{
  "n_layer": 8,
  "rope_fraction": 0.5,
  "batch_tokens": 16384,
  "seq_len": 128
}
Each number is 500 + 50 x the weight over its row's rms, rounded and kept within 0 to 999. Layers, rows and columns count from 0. Numbers have three digits each. The size before them is the row's rms in percent of the matrix's.

# up: layer 5 MLP up, 384x96, rms 0.0917, rows 243-274, columns 0-95
# down: layer 5 MLP down (transposed), 384x96, rms 0.0813, rows 243-274, columns 0-95
up243 094:513456560450501492555573527448554412426495555499487429490474529576547440453533380458532460513525495489569511476551499441513520497515487509485502464424484513535505491492477593398435530493435576519537524467424405562397554558337549451496573525444480442479534502493542541550491564429502499446
down243 095:495372465562414595536478492549553517464426474391518444511598550436514529519522529469553555510529496451487458521423498485455504627445487543445502433571548453428574383454522532481494499532409509503538491557477514515533430536437485534504549521555461578503503454476516461562553489470607477506
up244 091:481452545644461545451554475526434433468471511528511449487476504518485528391545487594454520613376485442467506539418493449521478552464493461537486526520521485551483486551575465509425530494465525533441540511549451492460541513444535479497416570422515451390451565468527447578626509510483458487
down244 093:432495460477541441569434556443478488531513600424496436469464492379576527546465554534491534424431507470467551475544414459518588403512571493524609525513519528553509492523438572507540473523457491548482543489427435561486494534474452529484424506648462471455494489489548472533452532482619493495
up245 088:488531520392502558486510453522499555448482418507572468547481375423457551608461473463519487372491534564535483487468575437471523461515618514464452551462504571399472563493514451552496594443468559575601485500396549425463511557501487520523472460476547457466507481460457479467491524516478513511
down245 094:492564488522525551472508455517493540431500552496483462540457502502540428432538425490435512487472378480519407488477500554453437523496470426455524542539536442483589416437565521529565534495523588446636513546551507492467474528517535398491539497496368498485569530558479575522482418533621546499
up246 100:431462518483576552517426576476503558500605492455483567519444533591485488525471373508532496441570500529454469593469559451473485487522520433438507468615481485506521541585531474512580504502433547527597535514435503549533524523476477549498403475494408455419491505413519514568596566477499496438
down246 104:509494463514567435499508513518508505502457566518428426544509530490447465558525473570567450464468483523438406445515497572477497478470493436601556522521468474582498508568534410505479462515448429466449489554568536537549589561482485470580484382581479466550477538521606543561484364544477422437
up247 100:499391543499486578522504569613523539483469462445514563472543530489485464522519618474418595513505432433528436482494559462547602561546522456553576489477585451538469485480486593550539431495447443523544529444451508474460580476458524437548515419520410443571499591528534479543534545477486466491
down247 100:553619486460454436563495469482456502600461528523408376442518608501489489479452466529519436542521515524504546459511447462562444459502504504463460545550529573490439486526588619499531482525586502432543546473414541512579442530551411541583461453493501517399452464452489452528455485512533535514
up248 108:468374548435528382424515484551413509550406501551569472543487501451585544545567507462490484515519533476414430496503554510560474457531506490604617458529576489516517527533465474454414467527465475521564472530490509484556557428472481481437578381520600513506444497501448521464515519485430481504
down248 095:526496507501472544430514520544583485503529472415505518519561482506538579608532464492589462492467499454499376499556487486607424458511448458552550420453513505437577513524527502473511525473412527479464426503443519521522526394433461538522641466597611427456478511511451522469516445478496461564
up249 100:417502453591467505515565450503505437499460515593504522416443431429587444447528457505473529523532384506604466539542550552478438507440437447483451470533497565507434575460476462488561500515497489418497573541513481556536502574546499464481566582515388436524536497576425546546528484509447516414
down249 102:516520525441445548397498496486579559460553509556577469466493502467525452536487545526573560506493421500457466456476442526473447539522453619438491535452460494531562576545569564501545448546494580446501353444446575496409482541454468428541536500553466512412539508596480497421527490510534517425
up250 103:445466390553542423476510428560491485476453513466556435538485560530509467488527461470473499484466483455496481620449556459471450429489627424470490573575545523612548466523533495548510441511517517539548484567384461479515424505459524482439471639435518477503505523448522511583477539480524475402
down250 097:441531490498484575562440543443528503448484479507539501503544570503549494472482392492398471521444523549555566425543480466580437456563489581488483452550523514489564501563454404512470464480557461531430583525376522566464472436517492476487458492412518433450536523519452504570486613594575563484
up251 094:458519499394499553448467454501466496501467459479449408484550532550404504511517532424485482542440481565621516524461532450571559454511475500563443501484514395475485601456591521481512578539541449544569463522482460541519443533549428456464548580410471445461610507462487520489547461537388551515
down251 094:440507509487503488461370439533582459444480462458475522544521510423439588513490459401608544467523468410482534508507443510481586478542516477494461518505423553512506445553470569540621545417453461401526494581411565455505516565595467470477534559532566532516488530525472539453522512537423535504
up252 105:464497565563543538471449538472440459541506420505401491489528581407510515448485475447536425466536505459480558475570465464474573351537491404478579484515496491483492530436593458436499486619542507538524510454525607475521590481531483534543531513380509536466574433542517547534539503472468490444
down252 105:495433545514474390535547509492503549510505520582460507488521548528455465534470493498436475529531430451529382502614510476393445382463618534525511537619448489458559486508437498462531514512465480435449570456497476501575545447502474548491508515527436428542564471488549474533507594538519454621
up253 095:507421486491470510546341477485417496520459483478522563459455524482579538533572447524504593507531592530403455525492607547487490474510478494462489554482545461440472464502500505439525509495458510484549532386521518612505508518437546447503465546483580490520451366498494432426468591473544579449
down253 089:537565456440538571541478584536514494384591505479454555513465486530484563451524562552391547486513438401509559575493439534466483553459435583514460499436473434463538592473552499501508401539540453430498467508457430533507412501519576527471556442590589449521475490491472475565507525521432511473
up254 116:533529482564484431512514542474448411460492497506463448592508603519408530553451572572472478613512497535452548563519534526505560484518482449451465475458506429461490447542524487393473526599512460520596399477536519489546654498524499459452528448433452495565463527522509448510515452521491568594
down254 112:489488515603459437519582484399476474519424553467515534560457434561622516526557583539439490559514466552420507631512453550468538451383475464522588534527549439521536542506483448470527530538493463555456436519484511463458522515463404496489485462482479409566510507470568496419531426505570502488
up255 092:539535503461463527517566373466523550604476551584444579556467481426465506407545457491486437553471515398541412539467567432460535517590462409584434455498401505513548490486538573454498518480504485470566461445538507370449537525463475529462446508547466582486486506539536466525492477509474465488
down255 098:435512535527443477534477581460522542483515585508470550529520495494464513593536496496473627451598548524474571519461454589504477550483472495518463602490565433461471459498447423460533487382542564454394540498435491536551439500438530480399481449501425510405525477495482477574480579555442497558
up256 099:596434514446496537527523404485475532434406474536579475514464543434535512541513501517527478546480522439437532553449436528400549404487525492491514462565543507491393500469510526565442523565579535469600452501575516541506474479421457511453459542545511540514586484415581538408540441484574464421
down256 108:491453566521431574551525496515483492524478497541553532518521502526489602607440471488419528433496510648495611463512517537512529531442493377635523456512489483499519442569468544476424472427485487602456493471480460488467432611452461436521446465473476461541544549487479562477447481543445509468
up257 096:576498449495477475500527557387470466543442554425465440531484471528453447465562515572535496468485545535467483465465538454535511502644446430477465562516389565411443472580470525536530480587529594553549472472468430568501524480528548491434492487385506517536460565504508425458538544452430552545
down257 098:417469536522472490532412447436561548580496517484485416556522555509554554513407556556523381478503399538491528468376455550582491476574506462527471464482515511533484467392524567519554502497502553438530487620530533555504489558437421532591532495534438480472434533464472460457566527473465494543
up258 101:457477484384529537501549475459471490522542418489554537395475499404442443572491500496551402582486576543494496482498505517541554456479475458454536527530437454484450491434541540440518515426486533521419541540528573503532506581530525526461368500455586522460602397464444558527579463468451557515
down258 093:434515541499529457584510566495561522453502510386416473454601473530436448501487433526497513547493471489457526564528481492594512575532426531546517421481561497488551495442472524422491457478620516552475493524426526600481563441519447526460511464436422469512468515448597461508532539448604427416
up259 094:490478515468494500506478518433535601487467502542536446618441499523506420505514441495547552474542461547532538542498476491649485492480496476479598546516543614562506638544494576590528563517654499517425507566543473526500520486447508504504503561443516495506494606489505497537498437518514506599
down259 100:530485450581567519492450521510496456516461510525507522516419633525417454430460364444535590476534471499404496457518534460604437465523559545503557477528485515402545438506489485471520485494543465561455468473549504465567503543494554526448545532468455532565496466560564450523449340513510567532
up260 098:523415526447477484550402479516480482531513528528532458466460518487493544562508481534559511591485613441470505541437579456484462512581509538461489445468415435512510506546556538570524489510497477554505464587609544379363536501480532448504475390459552473502450566546500520576516461503546393454
down260 098:561503545525540564482471496534570516353523563481481524541470473480479553524426480451434493530553494455544355518575536446439512534450543480565510526499478511519505546444470459460602471457468526418440496464633501538541463477508542511497566453513508539436521566549467336575488479449518528514
up261 106:457485464495524455454477527514547532552467478517538480450496511443591521484502447593544471425483437558483513547541429496477470348494466400519473571547487498468484454532439570478595514431469547479552527530521481557443524457481506438514365468549478503386480534464565582479452502512428373547
down261 102:608561474562445419452494531572467534543446547495532451460524482475558538559508482544465499544487560515542449517572504447469527463566544481462433457422668543509465369398519605525412475490490521563498406548481458482525514460477490561532461479511520479421471458429480541525475519569470512529
up262 104:492521499553520470460568506544464491526519490513483496425513628494462385497534535593475486511443571476546403524504560529506542498496470507421571608492601570437500548518547459442462559455458419548501419458420464444578508481511459455510517409462506570528443570438586546457432498445493519470
down262 100:526518535485570504440517544472421509551439507528336538475483458566498521497511448498440624549497482509486599455590498564474574368541563522541474497540434519440448499457461525535426461541567513447571529486435516485580476460528515534429513487520445542483481552489469442562537570491411527447
up263 095:481396564584450456480553534563479532482525534496445580517497540435578547540516418462447482406461508441431456542458603410591511579460555440565565465616520482503507572528536478436476485465566520511484465571473519427456459509545567475477578506469501511532484459442489450395486547527482541499
down263 092:447538540452587528522508471547552514453425387479447525465466484395562558522549466471550447500554438566491502555502476443523475538494466517509500444494494498436620539405463447496461424469479476495554540468513597515565538457474515482621496418551605498398496517463544463471458588569527519557
up264 097:451449496533452492375489538407533489494498502511561433500517502529544494540557501548495547471605412448451479433474612536490531419491530550623551445455464511530485514492586549501496510429510539597552508495420525483448501493500498523481498524525472448481514516537577565497461500549534421314
down264 103:432500448449567519423516446577392539496549494480532564540523591546509538517546464498494559469488595457494509524473440476491539517512439519556416532509540448512546451499459538524427557429390533464459570471492583476491476435434510488453498515416463571465537483548477476620521576453485449639
up265 090:500566571512463427438443604478410457516554506486449466514470528447496529519465488430525558519517491438530509549450445591539520480556483517571440370523474503474461573566620484520447509469490577448499433455498420529500461463538448525451553567559428546509516484552495445411555433562475440421
down265 100:463484419634386477487545451453532594477524379543494486447484499530566521476575467534482419573466536514436562385500452559521553558504534495557531527562523484545484483518417506450540515536488464502438495499519443509485564546508373468548439481566475553458522476439543445469540584458501520433
up266 109:459465476479535517489463514497549514570474512556543527544454514442460461488528480439443571539493503413534522444461479480481509410509509643605451488607489484475369476497487508461572512569630407507477417508496473559463458628479556505501488535471538385532579548490530529514510479481514475440
down266 102:487476506465542557555553481577441538528535483489531477521483411469476506405465526512541521481469551498454595541538410501505466441553519538525618521528621471390633581575456555469492514562489494489470448457502442408487478565460427512538423473480548466538474532476413489529442532581482448455
up267 103:454509546535544546578521514533437531537433536461446504419537486424554485493396486495449472444466546393393502540501557536648386453646587488488494504536474446514467484480563512514504472463451499594516485510484477437483487484459493507519488551504511462432435584571508468561516571443531501491
down267 105:581472437533548477551452521472429471586476487536476519427453499422488499506458445547610480488456478429523523523466526490585434569493555489452465527452566577424547482598476369394466487612479570500392460565497456477480465537479515566531471484537466472470526574547498491529475515553511485589
up268 098:516445470539492533505539449553597470441523551492480471491556538472519464524467606446490431420472556517453507473445515476571547399427554486423520470591500597589506473514534498526505589418479540461503506478659485430447516448472473546528416553564515556482574497481426460558514516461532433490
down268 094:502542521466513501486532422490420425526501508489459466465545483391503491518428416509458478468462472467548521522558526500484460559603504462505510510523546482480476484448516516510519512551483425517512455532565519509582599369459546480551621525448628536531476522524603484524583353520418450524
up269 092:508518557531531519507433461352468484477456586560484575538439506470550390506472551477509533452507489569418430604485471578527535453463445406501475533496473456453508464519503522475448413563381530478512472442481537452437565450518485376520474536557514487469472495475537505480564556586435454526
down269 093:533437516460438454453587523447486517586506413482572546475499434476472571523510517519520469519540496425525553411510443497451494521417550534491570520490495440543552469445523454443535534532564459475457593606575492456455373561509537604490480460498519489467484470535485657466462475535503411533
up270 105:553569571497465454510556506495542488490394521428516466502519551489596523487543429492452496432373483466532526529507622505509543463485480487498478559503591428457481438533478579468568555491489414542490591490576487466575538542456574464419495478449398456450547517496588517498396564470504474507
down270 104:551467484536500353585512510526536437438504606573516492467477535520482511478522480487488401518521580556453472501499467441441544439561472490536461409578408514571537484454527607498466460443556531566496453435537525525474486509533448496540582520436565599488443485447384483463521531554561501465
up271 097:521449531503557472464538585580526513559485519436451431465528530444465494560431507597479545473420495443513516531508580504500497518468450455524494534559511465542477447570550615569400485496539476497552495514437441442437581592505411463500548460517514559403485366485522446526508497526571417563
down271 100:538491528491438411383491439495547413512508543536472587563511443493573493541506526453597473463490526413508545511495401527449562597517495541528518405359492467545472484388488429513478473530446545522451517484479517491483571554489530608546575533481530488481574519425490461578510534459513525470
up272 105:488571555486503431400493440451595491455511443456498569490492547471388523498575418504440571553579522473517481431582489413511461437419533483530466513530478522544488585411476448463540482486502578473431534461496529493482548506476541508470409579473617416508453431463471487548560465451486452544
down272 098:524559518432472493453436450594479493531462466442522569486525564528515531558557481508389519523532452504560545517547468416580517526468471567534582549532521428604510438515472428507526484508517552504414522462477457458509464456297478452530533497468565456519450452523443463438577559552518515473
up273 095:550511560595436499527541515480554449491482444516548570434513527431560515544469511537491565505533469396483454457515523526436573454517581485520470491511489505414498494511455501552391497511478581411575445547460537539394497504526572479550485430551461564573493481408507407560407550463472582427
down273 098:477517534505517517356520541477468406549399527532466531516536545509477476503580476524484619384539584452501493378439498471600499510394478553484486533446578522477573584452470462532560507455507432465559469433479508586542482421511530597439505527504496498531493472488497563496500568515492486497
up274 106:443508566442504448390405520518552521432517458501555534488516475427510420475547482554523499481529523482503458480518458374520522476534509548553502462495588610529489639561443490515546516539545455623548517573431496464450544471550447474489605500470469522583419520557450528553512470503443549512
down274 104:544494449493502538589503446464553467562504629538571489509519444448506453455561390515619564504543525552493490513515461467483491473496491441539542463485458595423525485517563450448522471491498446559529437377503512448511505557517461527467590378530467553546468530473415479514410504527427596496